config = dict(
    norm_place='pre',
    rope_base=1020.0,
    rope_fraction=0.5,
    bias='none',
    tie_embeddings='early',
    extras=['some layers without attention', 'local attention windows', 'shifted keys', 'gated attention', 'exclusive self-attention', 'value embeddings', 'hashed n-gram embeddings', 'a smear gate', 'an embedding shortcut', 'learned residual scales', 'skips across layers', 'capped logits'],
    lr=0.00112,
    beta2=0.99,
    warmup_steps=590,
)
Each number is 500 + 25 x the weight over its row's rms, rounded and kept within 0 to 999. Layers, rows and columns count from 0. Numbers have three digits each. The size before them is the row's rms in percent of the matrix's.

# down: layer 3 MLP down (transposed), 1728x640, rms 0.0507, rows 1267-1321, columns 560-639
# gate: layer 3 MLP gate, 1728x640, rms 0.051, rows 1268-1321, columns 560-639
# up: layer 3 MLP up, 1728x640, rms 0.0535, rows 1268-1321, columns 560-639
down1267 096:482481505470517496456480472511526474527523483504475487542504474519452511488473521490479498453517523493468500481513457453517492456518501491485481500497547472476519482475542465489449482538479491523477524532507428561472493496498497515539508507
gate1268 095:501507479486529517497540458520465488508420519529469524513468454531521521542509457501504470500471487548510513513508486543442515511501476523491516487490535512510527480502468549538517494495500503488514520507524501470530495516471504513503474532
up1268 093:552488492507524518492509513485508470543503534519519543502520509476496492541491525459517501511485540538524499467535463472472529510484515536502492482529504518522510513488442500454474500460515503506516504468518517481490501514509534496478509477
down1268 096:499494508444561492463493525478460515513503490524507529499500514456501521447551451501496519520468492470420494487563484500489567535521529500515464509499487487540454504518502515494452501498509532507533497489500502467485476491485458514506472529
gate1269 101:482521530468515492483477504542508500494500512540478488502543501540501499555514526519485466524538508491515475530535487528471475497486550512480556525472485498508437504502473527484488532447468517500531487502523461543506510544513500521488488515
up1269 099:465529501490500488513500495491493503517503498501525480530510541519516515492488529505479515524488517541524488464537551474461498522539506478484532475502441531498447454555486477465514530521514507512513497451490541476478492491471480468448512485
down1269 101:490490474494482500525506474498464532534482498465501540561513499427512523519479480474505496502512471507565482510519520469467528530494480488516491488485491495525515456482499509525509505470560479505486513496455507501480456498541480518514543510
gate1270 095:491506520496474540505473466475479530473496531547467522517545506506493530518467464541493485521520473471484536457520435536499531502468495494493485511489508485451537519476497512511508520511513480495519525494459493521479513512471516506459508507
up1270 100:473537507482473486510500451466497495515490531487460482513537467523546490510475545494497464512482515497498493510517463514479492513554526493426457472550482528506472474478508529540523499476475491525500447502513447510499454507493476499480491496
down1270 101:532539458515506531513516463487513486493454539491517526501499502489505509493497519471489433498445501530506489498430513499513514531488480514495452496457499504470501500475499490503497474552513460497508503498465492523464499492486511502461532491
gate1271 095:477503457514496520493482520495489494491494479508485493502522529504523478553510525521427478499446523542477495535523464514461454483522543528481514494488558549445534477489490520524493476509487541467492498495531483496510495512511498514490485510
up1271 093:509484535519493467472512485503536495476490528494550487504494477478476491495491480471520471481517475519503488511470507529489519457516532474518521536489502489485529511525498463490514478500516499514476493504429496505457530515455562513474508543
down1271 092:477455498526512488534528482508534483551485492505478504452503504526501484537483546488489509500546536534487488451515480501471517503505476467489528475515475484479473498486459484486490490464518493513494524511505477494537501536492484504487462505
gate1272 093:535494500529482520500513509503544528487508502463478475455465455514476518495535500473528499467483524504537508494480474468477505499500515489536512536525556520532546468505464478472482473489519526516531533500542526491480487497507497517489494527
up1272 092:527494542524493511507516469457505514500464518547475543514489469472506490456496478481493535501482496452478457526488474486488573485472514516502506493499520504504521522483541511500488507490490514515491464511480502517475523477480479523512528534
down1272 092:501495494471494534507495513501383525534484556519541499476487501506493480514470502494456532480513446519503489502490494538518518492514515511471484486527507481483464518505511533526512506472523491517521553499513496511507518461521511519503470513
gate1273 101:453501511481520520530474531470494487506528526473492542520486527568531522528489520499495480450460495483500522486504491464506534524506490454473495482520492515546529554486498515502453480563497490507517521492480471462531497570461505503529468496
up1273 102:527485510489492530516534507539514464486563496503508465490469493497490490483536512568471503517522538484458508491540482485498520517517509504505518485473533525516447478480505474480494483510467463499508525495522547485550504536486479506466449462
down1273 101:455518505519467490506503551461469497490483511530516541525536493499512541520537488490465485425483466509474510510514487509523549536505468456508521485553477457471549499538550463505560509558491510475515524538456494509495532503520474538536523468
gate1274 099:538485483479512524488493506485471448505561501500502531528521519518505467479449504533491498535474481512454504493475460471476496469473531506509528491531510514525486510551530510509490479505542492486477532484478514490500459484528469536462442487
up1274 102:501497479479493470484520517493471459529540513552519521525472499527543484503495512510503441487449531486493468478468515485498526510532518464450463479519503529520479474507521487518478480487464455498508490479512474472514475551504451506505478454
down1274 100:510503508504452510536511464509532485531478516548448531477509514457522470511494493481448525503512544487482521474479547497495480530522538508493542514488480496507513467526465528518536521480493497500551488450498494479508547504490469492502511510
gate1275 097:537533454562508511481568472483476488506464479484504508520482506498499472507496537480500482472490576478494531503510470462509524436487498494524474475459506498518474532511494477524513490466520497500548533540564496481501500501481494478502471500
up1275 098:486537511491524478527499480528494514463491514527560468476558492452511459531508514506494500526541444502513516503493441544480482512516473515495491531478491493466510481504475508544548496499481486455485501486455483493500496539525507490514498505
down1275 098:510523515460488482503539513453511525470520454490504559473457480462494505487487532515459519494483485469550503514484489492518494514495455517538517487466512512455495516465495525533489517506556463503513501498545515532426531513531528515488496534
gate1276 103:564496528475536485470486495479476487509466469502481495478477482534438527536434493468499550477501486462485449469480478515486538487480459478483520524467495446494509497469496483441507498469522498505503437570549514499524473476504506544467547516
up1276 101:494538498525522506501512482491464494495515479510515475492514522431467512488496505474489535514488512502510469511536537490462523444498467480503468503523466491479486504534507527491500463437505478475454523444524489471480497489518506467496507469
down1276 099:493494472487505491502506480509478515456471495498492496517487452478510520508524501518503495485559483503486512493485545481538484525509489502538509513541483484492537473480503489488544467506513500515480477468483477521528525433449476471499528485
gate1277 098:500510489493511482534439468505498465500497458531477490519511435455503505516499533475508516472509532473465507511489507477538455505533492504515528492564492487531504479513461528479521478497483511510484488503520516492508495482445490482507418523
up1277 098:500490491555511505422530421475495500494531501514471502498486538506451484481458510491461471450469518515522487472489476496516516490486529511494493503526525514482553513498530426502512533514497482517478531496520477435520536454467555511468500505
down1277 098:528510536517529493559490510455480472479434534531451504455492486507508476533475503510475515510505547511505504514448510484485450498520489487490490495495526514496466527554476470480522462527479495515526519520499494503459523449505501503484521505
gate1278 105:520525486472536487506506502466475515564472489506500520471525459497545482579481480489485493488510474479521482489536552512485508513487475532508509435474525492510489491507489527511462498505524506498483522488519575522513499507462471498501488493
up1278 101:513534483499562528504505465447461496513503521519507507475500513456485495505495459494505509456502479498540498509498507483527484511484492482488496470542509481549533530490534492436488526501515528498504466497488501502470514489518483508505526540
down1278 102:489495479546486500512459553524483478495488534485496549505548496521456512522504482496466480466523516533514506517485469501505530446510495505494491515467546460526490518499490508506442508517544518517544510490521509485458487504493483500468511490
gate1279 104:525515493522539519480473535505480502502484494492517519502485476474484516544512475498532453477564440512501490489500479535524536502476503511481487471484521463472473502488519511480469500510533527516483472585479504546523470534510560497486543502
up1279 106:483475516499478502488489458528477540467473508486486525492522480476480491508517453478474470500443464512476520499495509502491481479507491481496521463502523477512504524459552509525506499473472520518520496476530498457489511466457476463493506491
down1279 105:573472528523488500508531475532525540498499478493503486456503489516534448502480462492484558516484530501458525453514476505481510543458491505506539501536528500516490499491512501510475523501506503482480507501494528524583435524520502539470514496
gate1280 102:469526485490514496563498465487534520504474514531496487516545498500514495479460476460494507503481458522488477479496472523552497522490519515497477499473491550497512536513527549517485488479475526498444487469488483474521544528520461496489521466
up1280 099:479535502508463496519454519518497521476519486527480496511454557478464504475525494484469486480494496521504522513543489539499487529523503500535506560506562489484501484486498491504491528504501493486505480457488517462522533515511457493524505517
down1280 102:519502517485497484516508505523504485509504477503500492441488485499510495516507504484465508555485499505532533507479478483499533511502487478507501499514498487484486521488475445517519473499511518499473487545503473543459482481515525570494542515
gate1281 102:524534481504494524480489507460538450549541515477518516502531508484515528529491505525525523512489490503518482503517496480490457513496482508494483460534536467478507518487489510548503500506524540498494473502488466501488444500501530554492509521
up1281 102:518461556504480501484491504539496485462500460509516527467505529524491520564520505473489521532479497494501492546505460477575485456478510469495502525498512509473510513496496509481504501504460565549495512547476542465523490516491532422566508495
down1281 103:502478519526495482504490472500514508481529514501505519543498493515500521445530459449484503525526513519455486459511473484525522464515546533482483522477508482466534447469472475511539470523508500492510512508508527524469492468481500463517462496
gate1282 098:534496451505559465482484458481495468530480500502491502476519506436480469555442463505478492476517503493516479493482501479508504472493506514483507485523499467508513524550544531473470498522519515529454517502470512456468514489490520475491509509
up1282 094:520521504473479468488507469495459494501508510502493502512501467461499506509484553468475511486521473490482555477468543476537468512518516479494471493474477512473492528532499487468539502477540495469502531510456544476531527481499488470510550482
down1282 097:508495504473519500464484525486502488486530515490494518465512499481520505525443454482447480528452464496470504517487486450531536506505463468482487495479525466501489526508577476501507494464471501532503531521491517506458461470476494514510494527
gate1283 101:489506468426498497509487486507515479499481502467504475507485483498489507523500484458494498536461509499509497476539472493439552486515425478541487515488467490497533493520475495483464521483519527507505506483491509450464508481501469499521530492
up1283 103:489480495479485502503533498518497511530453499539481554493505524527492529487462515502477476455543478465503525529526546517475537495483503482484487471502493474513482485544490490493539535468525542493466496521463531522461479518539531531491514468
down1283 103:495493467498520477478501530528403510512476483501507499507562480490551481515472500501490512516556503469562510514511472529532451504504510469437497478484496488509534501516474554461500494504510464528534476487472511511520491508510529503535505490
gate1284 101:502512538462522520490500537499532508491488493509485510573533480536519521506507540486497498500477533507462431481553519476513535489559501480472442505516475496499499479506446492483514483475503498485481521497541502440539516502501465529492461493
up1284 101:469497516494499474519479463486531506485444504481531475505526479475538484507519552522525541454470481539487504462547536539494472524470506504513495520527458520493499506535481485494518484509463499473533469523508481456552532537494492472515496510
down1284 102:546502537504479524522509492500513505461472509498505483496481508531503496527491516483489521549522508468521482495522513508543474463514461521489502467488497534527505521500498447523512483509493496513469540456495518478491520511527508514502534490
gate1285 115:501529421484515547486476482483493470469490503511514482475538527484479533548532505460492510512494476513497536495556525516504485536524477517534491512518527494537526555518525479501516506489520500464557514482524513427549518479490502487487464498
up1285 111:530498525501479528518527499520521495520493484537491484488491461528479476524494474476460519524520555540530477493475507516492486537484523480462458513507460524497520469526434479521482523507496490500576492531501490479506511534534496494469527481
down1285 107:496456489507512450511505526490475531496491524481468504533485495519534493526548497534489499466489480472533524465460505532522491476483486501512519492503500495480480472456476493451499498523514516533491445495508514437505509506515471498466542512
gate1286 100:530475480486472501509505472538506487565532477474479538458505471520477545536509497502492494517561514483493546498496483480498510501465533515486425480489511474491525528497478516536499488506555492473507514462474511512492512494516464538496450481
up1286 103:550474519484494500528507519552474513483455496504486516463532486480470473532487502504524526524490523471496502522499498542472522487482518520460507467480486516504473538524522507515500508483550488498480488538561548507491502500472491521494509520
down1286 105:534515467520508504502500487531479508521464469487530474495478505532513470454469496504520486530508475472522511533540481506528500498478496570456512497496458461480490506515509467508500498484477530476500527496455474503517496511528565497471533545
gate1287 093:511472452497537479499480487485508467499466453512472505496522455457547458468487478503501485529533495516499535517525484452497518526480489458493498536545530523581532495450519486494466476512525491491504537469449497450498517532492494479519532542
up1287 095:516473475451498458526503516502495513516530540463513498526483501504453487482479476443482492511557484511499483531523516491510525461465499510527516482507490480527513512481440475528507558497559455455512477522489504522499468466515509511525517518
down1287 097:481455533503473535486499483488500511484528540515508487442487490490457495497457486540459422523458487502475486493498562515509463533527495492533516510514484512499492508519532525478468527503454480504511481455540465521516483513534486526505517512
gate1288 098:520491506489462498436534505501493442517542504474491486517518472502488505557492480536488478466517514519496497502464483512512505503491516468496477502450503505508550537486479434485496459478533488511549565513491501485459491482504470528474495518
up1288 100:547485490477486495464516512467537532527539481489501493496482513477488487542536467501474496479500484525524518461541469523499519489497508447509524525495512497485498497493521469469471499516474512437540515521471500476466477502478505480552496523
down1288 099:506494485507497492515473503505506499534495477540507490454484486521534493490500511504503490438537558516503477501495539535507522525537539465469496521487486466476531483494484490454528531475477557521536474511477505464472439471486523465479494498
gate1289 096:515480525426474524479514444547502489486498540495509496468479475505499518533479516483508479470479432503475500478489509510492527486489451491475423484512471494516527492518508458500515488531504523553476520514493508501517503514449456531484491493
up1289 092:499475520534491516470523464469505520525456473513496506504497484475508498525476494495510536531536520498497501478484488503541497505536523517524485516474523514463523484515488503487523497525500515500513483503531501474476521421486504503538494520
down1289 091:511476517488506544526490485487507514529527518483478576520495520511516541438493536521505504498472542519529487467477499502493518471474491502500490469504531517505494519422509519496447520475464472503498527465481477477523463500488515466520481504
gate1290 096:523470509480456491503497557524504472482569496486519448498505512486563485514502484526521440531468471503489526506508443513479477518485497495502512499485514517539533487502478470496536491504507546470458529527466516515508510494519478469491485488
up1290 101:456535477504477491487467519476527490524549504475492486534501514553522488487483532518509477480511495547521497519499484510463494483513491502487523507497459532495547495509483533470501486534508503511493470482527472509512527543521485469496543403
down1290 099:467524529491523504503487500466484556483508533504528466490464523532508477476510441484495472501469505517503517510466477503515504483477499486482475516495541506485481498474512503488536470499497513535533494553512492495514483508512494499526460506
gate1291 097:499486461486535503504515512456485507477488471473554518502522480505505511510549504510468512476517490454468504523514535502476504497496542475490483546501471471514510489452514460487464481507498497481511544489468484493481498477473485454550479495
up1291 101:477501471529489461493552505504527505499481523484511519515526502504501518494529509548515499461528491489535500500500511499536478509503547480477518508477476502546484540477515458460500516493560467535460548474463475493512528509489464481506537499
down1291 101:519486507490492474483526443544473516506518481472500543473531521527484529516483504510491521481486526501521467458507481545510510494515478518502468509466515497509499540491506474521523511464530505495508501447508500474523505502505504478458495528
gate1292 099:509472454517510524555506494466498508485534486505520535460503519503484490464447487514505522527465482512469514492453508493563534498526481521522503436475521486554501522488515502510466487503510543527494478483477478519504450467481489462477495473
up1292 101:494540444505476492488512485446524490520439496508492470511495472543510498507474521524510490495456476517496484464475462555522505490503508537538510489508493499546535481478480511471497517516539485491450489541509518502486501534493524548521494491
down1292 100:487524513504496537473525481534526495472486494517503492496461465521507495494501503513475491493518467505513508505529461507464450486493506501467518467535502522540515495498456499474511494527538529471448519534505527504498534527556486514483495488
gate1293 100:514513504458503501524478519529443464485469456511495485491509520487488489482456479515471536492506498526480480434515461523483535534459432457503462533487497507502516479457492512502455478526459509490505512493496549497523477489506546554511486439
up1293 096:511523498511522512486505507506549504483510522522458477527511467510523479515498434469524498512520502469499532537501497486514473490454476532476455477468466471482527513500512478495512501484505459485464457506516525504524502507529485509465506503
down1293 099:519483475492524481498512501462499467545482508535500512454451495505511503505474531477485496557483521495494474503482525531543460541493529501488481463475502480473463516476484471481459511527535513503502458475506533478504484477472490548537523520
gate1294 096:499536458515516515515458525509477494495518522510525496509462468555497525589494513512504537481529467488484495491482490519492532515536472551482518497482524492470518498476477559502473532528561493484502533526528489517503474512494506550486487470
up1294 093:500514516475508509494522476475452495492543472469490498491504524469525518479499493519479484477464542481480468502488492484528522500460481463478476518501491483540490564527490450457512469514497501504535530487482502458504480505460496471499539512
down1294 092:533487496512530486496462528470504511469529511521499519483439530519527510538559525511508489481483488527495484523497483488518522525506487497483496512537493454500543504438514484449490516487551503507505539518520515506543495510518538496510522502
gate1295 107:499507486484497473474508458496494504554504531511462453481478525499511483478485514499464511493518473506511521502499502481528505468475472513474459442475507512521492504500484468504488492477457496470484477505451462514509475534507495533486529480
up1295 111:504488516484526472535485525529513519477445494523509504537548466520493516515465481513511521529512495505500501519501501528450438508531501520480526529537489491470518496531527533493525494517476484478492469509551537483564525483510513447504517484
down1295 109:511481478470508476542457509484464504483471500468465494509500459506502503492503551512511497494488480499535454452492492460446503504494487484502506494473446506491485512487512515504490504489481455474484495467517497471450524507545462511487524450
gate1296 107:509498515491504483502468518479508460541539462526489464463502501461503511508500531550492532485528535512515516507447515492502470527480467507511497500522509557536519550520514507534502511492476500461478502480541495545476419495517490509520491502
up1296 099:517476506515500522533486478460478482513504496466463489541502505511528470495504486472446475529481561504533478489466503459477466524481477472503513441524538506512494497504470494512498513509527457490483506489494510503527512482510493556477506467
down1296 102:455485485519502509547470527537513518498522500491519477518558470520494500540503504538474546535494504495463501410540483532483508515490483472492513487515505489521464536488514498499487510493511547521532477479503462502518439514512528490499463506
gate1297 098:499484512477484491502498481531463476448476533511490494468543505487493502489489500491542547532511428479531483541502500494527467493468522507507482477497487457447487518465511501459501515446515497515479456502494527523525519477528509528475491502
up1297 102:512499495487473452515440513496522493525507502452483481502488507507508476498526508539460457451486508535526460480493473512475495529505461474464510484504478476515504516500499527517492500528463526492519518522504500477489511527511461481485466478
down1297 103:520475460493480475504509472529519454469521488487449542524476488463508509457466517512508506495490469484516481468482516500529510453487547495510498508500471523513527506489507453487494525521520482478507446484487491522514542465479505519491504508
gate1298 102:512501512551442456508475512460489484524532536524470511524518517518499477554505541536494499510522523523500544536472462530494515516464513476484515470555528476475484489526512543511424528516490495518515487490541517504486491503509521491506450523
up1298 101:520523513498488501497500520492476503467460496436520525548517482485505485475532508489516497523527488457461514466487493520493493507486558489540494552507454517522505537482485474467538507505455462483489449459480505548525499523516491481522530460
down1298 098:494521475504488494505558464491494501532473511507551475497482496501513509469512483465535528489434512535488483498499515461513491558486513499493506521540485439505531506545547500520517502516490511482502486517487486473476487511499498505534473505
gate1299 105:500524505487518503506519488482488475491490468482464492503505451478459479492490487516466494479478488459488536480497469533514486503440524501493492502496527500481455514501479478548459503496517448466469565550503517516486497525468468490518470499
up1299 105:519499510460498487477475486488479504494506532543468478516460520516528526486491508516543506495478480516513500531509546482508502451504464497537475491517515501496507498524545477491503473495502467482510474508548520503456488471488511490485523466
down1299 107:520523525480492489493497505507482526479471535510496510478484516523502540491487549491521482465482534508527498511429533459491494513511455479485491495513512523506488516546464509513499499497500500510489482521498502485537524447506529469528520464
gate1300 103:485522494437524508483516529520477502511542536517433514515516523472453505496494466463557495491522490495513501479463507509479483533495530501487474495466535508527517513537498541523496513487540487477518476549522527499507468489522517543482498502
up1300 103:534493494511553522539447503504484502505475493438504514496500453530483490499502536509493507488476489504483533475490483473493512491463509529522518549484518521542513517485486522506499509525514505531483508479504487486475509460494495516425478512
down1300 102:503510493464500533500516514498501524501510505473488536506588486462496533503499518521474536493496455469509539485535475487520459479453505439489506517497460484511524509477506535501516473527520530484473507525482455528528489496511481475495514517
gate1301 098:491444505515536484504466475496490462501501489527522439496510497468516542503501491509483498534502494518495564505470524542500465512529489560465522460526479462513521510511500445482538500460485475507487479534475495504475500497509510469543505503
up1301 097:441484481516487483512523525502508555497454472507511487448532514547551494499545527500506487492516508517499507455518561501498489526491478471492528468474511474514489486480499467517537461501446469460522507481476486548544497483475477477486538529
down1301 100:499541539483522445553510536521464502500499451473476454497525501498520501489523490484501537550514478499491482470500484473474509509541498476497509507568489505507519486453478498470505470450494525501501494447453501468487480474514520506479518517
gate1302 100:507535468524501522517535497506434492493489489530549462498451513471495476539489519549472496482536505519520516496526493520485466510527480498505484532482529525467490572514523470491495491504498455468516528491547496489497495514487466491537443499
up1302 098:470481517494529472492498518492447553493477526526504516485444538515510497511550531530474449480529497566512484506542524508513462450538538475515480525468534500483498585520506487522481533501503485474524508503474498495464470500542482490505486514
down1302 097:514466483483513452464472487513502501507485480492493515479540515486470500473525515469505516474466478475512523515508532499520514520568481514506511511482495523532493484490495481498462482505491517538502485478462504526489496469513493493468536507
gate1303 104:483482500480500464525466532530516494516519498516493504473496475499524492499561498480532448515480475521505465527521480481511503476469489448483487481537448486525474423512495513487490478452432537506501472500490492521494453526531496467526512529
up1303 110:499518488492505546445494535477527507497467469476478560512467563508462534498482482501473539498482541484474539510503484518472579538478522501516507549449542531468480517492512548526484498533517462451524501476524498525474506486527452513482500515
down1303 104:517463501522515525482497488478484500471469543507528520453478508542518518518517499508508526501488507521501506496481446461540455470516498522526489501481497479500478527539525509467477472514506459495539514481479499521478471495516520513475493480
gate1304 101:533519461469501500490543475474468496498524548538503453472469533518520458467497549509541465494523506493494520494490503494546495503483513444519449451503519556485478544489528486512533458474475460455504508507525479475503521518490480536491464479
up1304 104:504459524526521482529457490488500484522481465476507517502490478485493551526477456518496463485497493509572478492492433507507538470497498515510553554471493480490521503526497497493471494487499522534516538593477513497497491531522517485537519499
down1304 100:515511489508509473508564482463491492480503476490483499458492469472488502495444496530473495490510472469504494477540471490447519490487506520484498466493455474516506520500491491484469486470511527537496540499472505500508487538509497520471499490
gate1305 101:498549484499502558495509467511508441521501475496550534484474501513474451493484438507505475514536454453476522465545469536504510465469473478470469484469531510474487501503479491497482433513512468491515494498478459514497535525530495511488494498
up1305 099:509447467501499467471515503490513520471495507492511495461499475503491461500472516520490502514491535466524483546497464515471495507490523474513503439493532455531479512540480495492487483507476497532488532504538566473530463538481513543507483528
down1305 100:514479465487512475492497498491483499483492510498580495482478403497453469511464489486483510559517469452499473517474514479507486465493509503512488541510486488504500492518534474510542500462500499498481484483499541510477546521510486497508512511
gate1306 102:561491501475567478519483530526480496493495530513442469486507461461545456501485482509541543530483468509500502537503502504493482518456511492490505510541528500511513496429519533524516503496526422456463522508499537487519500497508554536501493537
up1306 104:449497495509500512505513535513494450469480520501486514491541494503519485496506526499533529522474480490475489498524454550505494459476508484470512516524474492529505524503536508486527451482446468493496518509511501499483486541484479509512514524
down1306 106:450534527488525432466489543548535502503500520505522532567555499479492525526513484447499464439445487503495486473495500502491497525507481472489517507488485506522522466536530522505532499518512487543526502503514497495523479498543456493508537500
gate1307 099:483544500483502537466474510520503482503487483539497499496527509512464512532492529506474472481450496483467516499485479474482510526519507536475442517484493487496484502531509483482494514545522513455545530517460502477520490498532488555472473524
up1307 107:458523509503460554485530480532503499504508486508496488544556480472451529527458499509469482501464493479472541512495468485465524520503498525487453512481495475489492503528543466524529535538467510480538508461491499493486527480504463564444521514
down1307 098:507549503446509451463500547500529501544467500513502503482505478492496512516479492511504537495510517458491498464486499491513507512511552491502484483453494490514480520524500488482522509459459486528501498486517476502483497458515488488473489499
gate1308 097:477516531527508499458469506523471499456560494474545476512542477440489495529519517526503534538521461463459533498507483496482510510514492525471436508461471445501518555505542529455533478492486526496506518433481470473548462525512503534497503510
up1308 095:479475494503501520477481500507463510479486483487471520532538524455511462473496477491513488467451513514510457511484489473502460491470501480468432431477508504517549499520555474466537477519516484494486570479524523495513478510516529521487498457
down1308 098:509521540513527532514501508525485533491445448480492529476500487519519475504489519528515520500498494511496488463542479535493534512466499505526526483489501474503521478496531479521510485496491513496481504508454501494538501466530485502509493463
gate1309 096:489530503494474480526496516541519556528463455518506497481461475483506527448496533494537520487533490484497488465549453481506500512484515460496519508495521476482485469468473466489518501507525502468447499490498466508512485542449482508502500503
up1309 094:510519489515504541458488501494499480493511512498484495508501498444481509523530499504455475500493489507497518506534504509477517539484485509518506473520528472496519510536508496522508542479483521524479505534499477465472499466430518464443484506
down1309 096:496515494500505504490520474488489483514482530511518517513505527450465510462503495524479514481494524471520509466466497533461492490492565478525552451469481498466495489452513474522494494503511502488475496467499501458485483483512464493491527482
gate1310 094:476499512514440488492517468530526449460540503474509528505522493480531502498564536536472512512468500512551525453478536518477493504505507485543507522512533526462494474475504469499502488535494468462501489458459520496514527508471472459477525486
up1310 090:521489549531539499480487501512513540515516498532550507526504476473511498534486467500461471483499508525520521543472497511495488479505506539466491550523499483544522468504493489519523519513478505553517522533532476467491506503514546493445502504
down1310 089:485504478487520485519490502479509482500506450463481523486458528524507477502494485501502501510498525481466496500517511494484510469494488494502491496448482517491502501477533479494512518488510489491512467471496484518479495527476453480523490512
gate1311 100:518508515463509529500515487488485424494502493517486427500541494523484464507506500506487484511489461498522502491501537482477505520448453526513532500464480536447525522498517466524458494498530525472472534553499528463537518536503500492480471458
up1311 100:480527507486526556464492490483521530510501491504476531515441528489524510455492434503490482474508523499511489518497496527496497493485500443462490529531541519495476421478533518542499512498477484470495460499492547516489472473523491547540474544
down1311 095:526506499492514472485480490472484465483528496466486501503462481468505504483531500514537512528455499522503496502527478555518531482541478511498489485523500502522466470479526512520451504485495503463562495471488473442487503503492503497524494527
gate1312 103:509504531470461532482499420513498501541527447482456507519479480501483501535485504497495498486513529464541504450445534497514450537443517527514476503472498485463525543561484467485521497509486510525547507464494510505548523504465522514507488475
up1312 103:492535462487440519512520508497505492518478540486508512504542467502455480517530533500483510533464483481503539529491503496475497521528499524507502469502477528468495551481458490502463470497511492555440464510441495493452523556543506514434539502
down1312 104:499525525518495470511509519491489508464530484490495513497495511520523542447533530501529485485498533472524554505474497515487512493499535492480494499513524533483530496473510500538502525514476468474495510524475486471494507480511518483531512525
gate1313 099:503482460495489506488516501507488458515520494511480504455450488517464467520519520502489446470517504475526517523422470486502515505499530532520448476484519469454453541521503483512459485516513490509532537574505468483489477498465535520517488456
up1313 099:508532512492481508519506475503519500463448536475521473507530500498477485528494435499539510515489446494506528431505475538490503502510524498510506517504458524522501494515453493509505496566491502506482492491495508518476524473473483471468526507
down1313 100:495495549463515471503491452475515515516443477510463470447481516567524493538462486516526516510480511484493502495489520458478499485545544492510519491522529475515522479523494502484515531494498514517485520518503516489451521523490506548513503510
gate1314 097:503456480496491529496502540568494500458483469450516466449447494450479498498504504484492539469479496519497531481518523504509498486528484523486474509488522556522498487500458521530503479480528500497465512449516503509538525505535477569466472483
up1314 100:490459423484513475488536524469471564477480489454464497451478512484501492470511500421481487483443535470509532469440510488511504482498483503532526524491520531495507489468493496494494515476479534482508533480487554524508494496503524515474474508
down1314 100:482472493500474532467519504467493511467491518468492488471526526498501522519506487444519474476486523513513515511479507493495499463472486539537485501519533464472485513522474510487483506494444530517519498514499549510514454468552470527452489494
gate1315 102:493494465435481500533487504465508496543511491494493495499492473478517473516511495508470506528514493479523506514507498499467499475480503513470473498496502507496516491527449522507464487512520516527505532457450475483503509529515484533488484492
up1315 106:514520512483471534517495494524542544556508524474473546511518484512520502476458475469517540537482496447504509473486549481506476536486490493502489500518483503513497520502523513519495551561488557484472486515489522494497506475504505503460518551
down1315 106:513505460523471501500530481554490517478523522518536523528475523565503494500487537462525509472478546532512505487507495514508456502516495506489501449495538531523487472485520499480500554504550501521491505503529512500510503508507537448540509492
gate1316 097:550479508471494546494471509547475505488509494504460484501487507548451496528493526499484484477527509492486487505503476454535492494463517483464453495524493466486489493523504517509458518522499473529501533481484509477484492526491488553524497541
up1316 100:548498472481540481534490493492498498482478546458489497510534458486523477497487505504548539500473469507508476496493564510525459485508474544527467474467478507544462516498472524479491493473492467516498481510482466501481568485490523483526468493
down1316 100:476480540527484521474481491511470474500515473477480513513481456500500489527493540520460473500462545505429483495462508536485505498495533496448474495487517520494485495489505530479493526531523475516500478479522480554462480481530511506521486445
gate1317 094:482516534514507499501544482474508506468467505450490522496476518503494531510527483505533487516539486460503498504525493457538455500482522475490527502503491505506524512506465502486508471482538501490530533514546482484478481522506500507513521517
up1317 094:511505506513568526501513504496497531468498511485458498517530455485504466494462490482510528525462518471507501489504494492509483486501543487500497499406552520522484526412499506450499529487539487465515498526509573498450442520457491515496496513
down1317 092:475474467488500505521477532504490513532502529508523485535533538522554513528487508441456524492487493559488508486514495539491511504472438488502522505515517525539463491521485507524520485506436472536475496499505495504493477483503538527567484473
gate1318 100:449522456552497545519542474462453499460448488492516476483489509534516474491507495496472480488520461483517477478472498487539521525498534468564488448492517521487462461467525495423503446474498504471508501511498489513517509502512475485504509486
up1318 102:488444462507498527508509473431484528486470509446484518490463502505494512508478510484473524509532530476466472520508505453518490474492505477509486490492544479481540492509484507488497532493492510504484502479502510467497515480507478496528518478
down1318 099:462529484500522545512518499459491455516456483487498509475501467451486507498529484518446533513470535471520510541495448483472484483516509490538522485524500530519527493509546496493431499465485519505501496487532514510500528516511538471460460523
gate1319 100:497498461496526481525506476517476495494499498479548472469491515455510484504556471487479519475493489479459499494522489505521510489493464494477476514480541463506507503448506521520469501478497497482489524461528511489498445475541500467527482506
up1319 103:510503492475507482485480476464461535519482485506486484485497532516494500497498514506482491475518513485522513484485496467510508529481500483520467467521486527514541544535484529525516502476510473465526491456506472492509509500495460460460466486
down1319 103:495509486477492473495523486489528455485477523511492506457496496513491531514449485493489470471492494499496487507501501483469515519475506509500509503469491472472495499500489528522512469493476518511498503524537528515499498521480517483479462464
gate1320 101:481548507520487493483444518495462470521491495508499490520497501529509521509491484500508487511462479466573550468515471527489502489446486487542560548489515523509537541470521529496482515479484522483492469452489490503512541500498511492518493491
up1320 098:493545469474467505462494493497501490452479474472494523495541486497530486482489525550468462513503477479489570532477498477528509521535522452491533529520516493500533506491501490505487548453458517514517521512504537473507523487474465432492491545
down1320 100:485465518456481509482471521484496447481464485488502511486509478519527476498532489466485492531531469473488483566461482498470524493524513518529520512537548459500527503508522518519510490508482510517493516504445504500524473456494487521509496486
gate1321 104:479496475473510518519515545511516497505470450475512451483485513503485501484522519492502505480500470514515515447540462528481514522533524455499523474506478493518468482455482474481503496405518484469516477573523477507518509583546516507452503513
up1321 111:507495497480499516531513472525520508534513493560480495495531510487536442521511499483512496511497489517490512472489505522442493492490516509509538513521467474477478489497475520491500492527445555464526465458515501435484506540466475525476511478
down1321 105:500528496516518499534530451513492488481530489458523476481468467496505479541437515543463501502504500487512525510513487494494548469515467484531506490518478491536538466478495463507480515539481520520503491506529494457475530504500437515530484546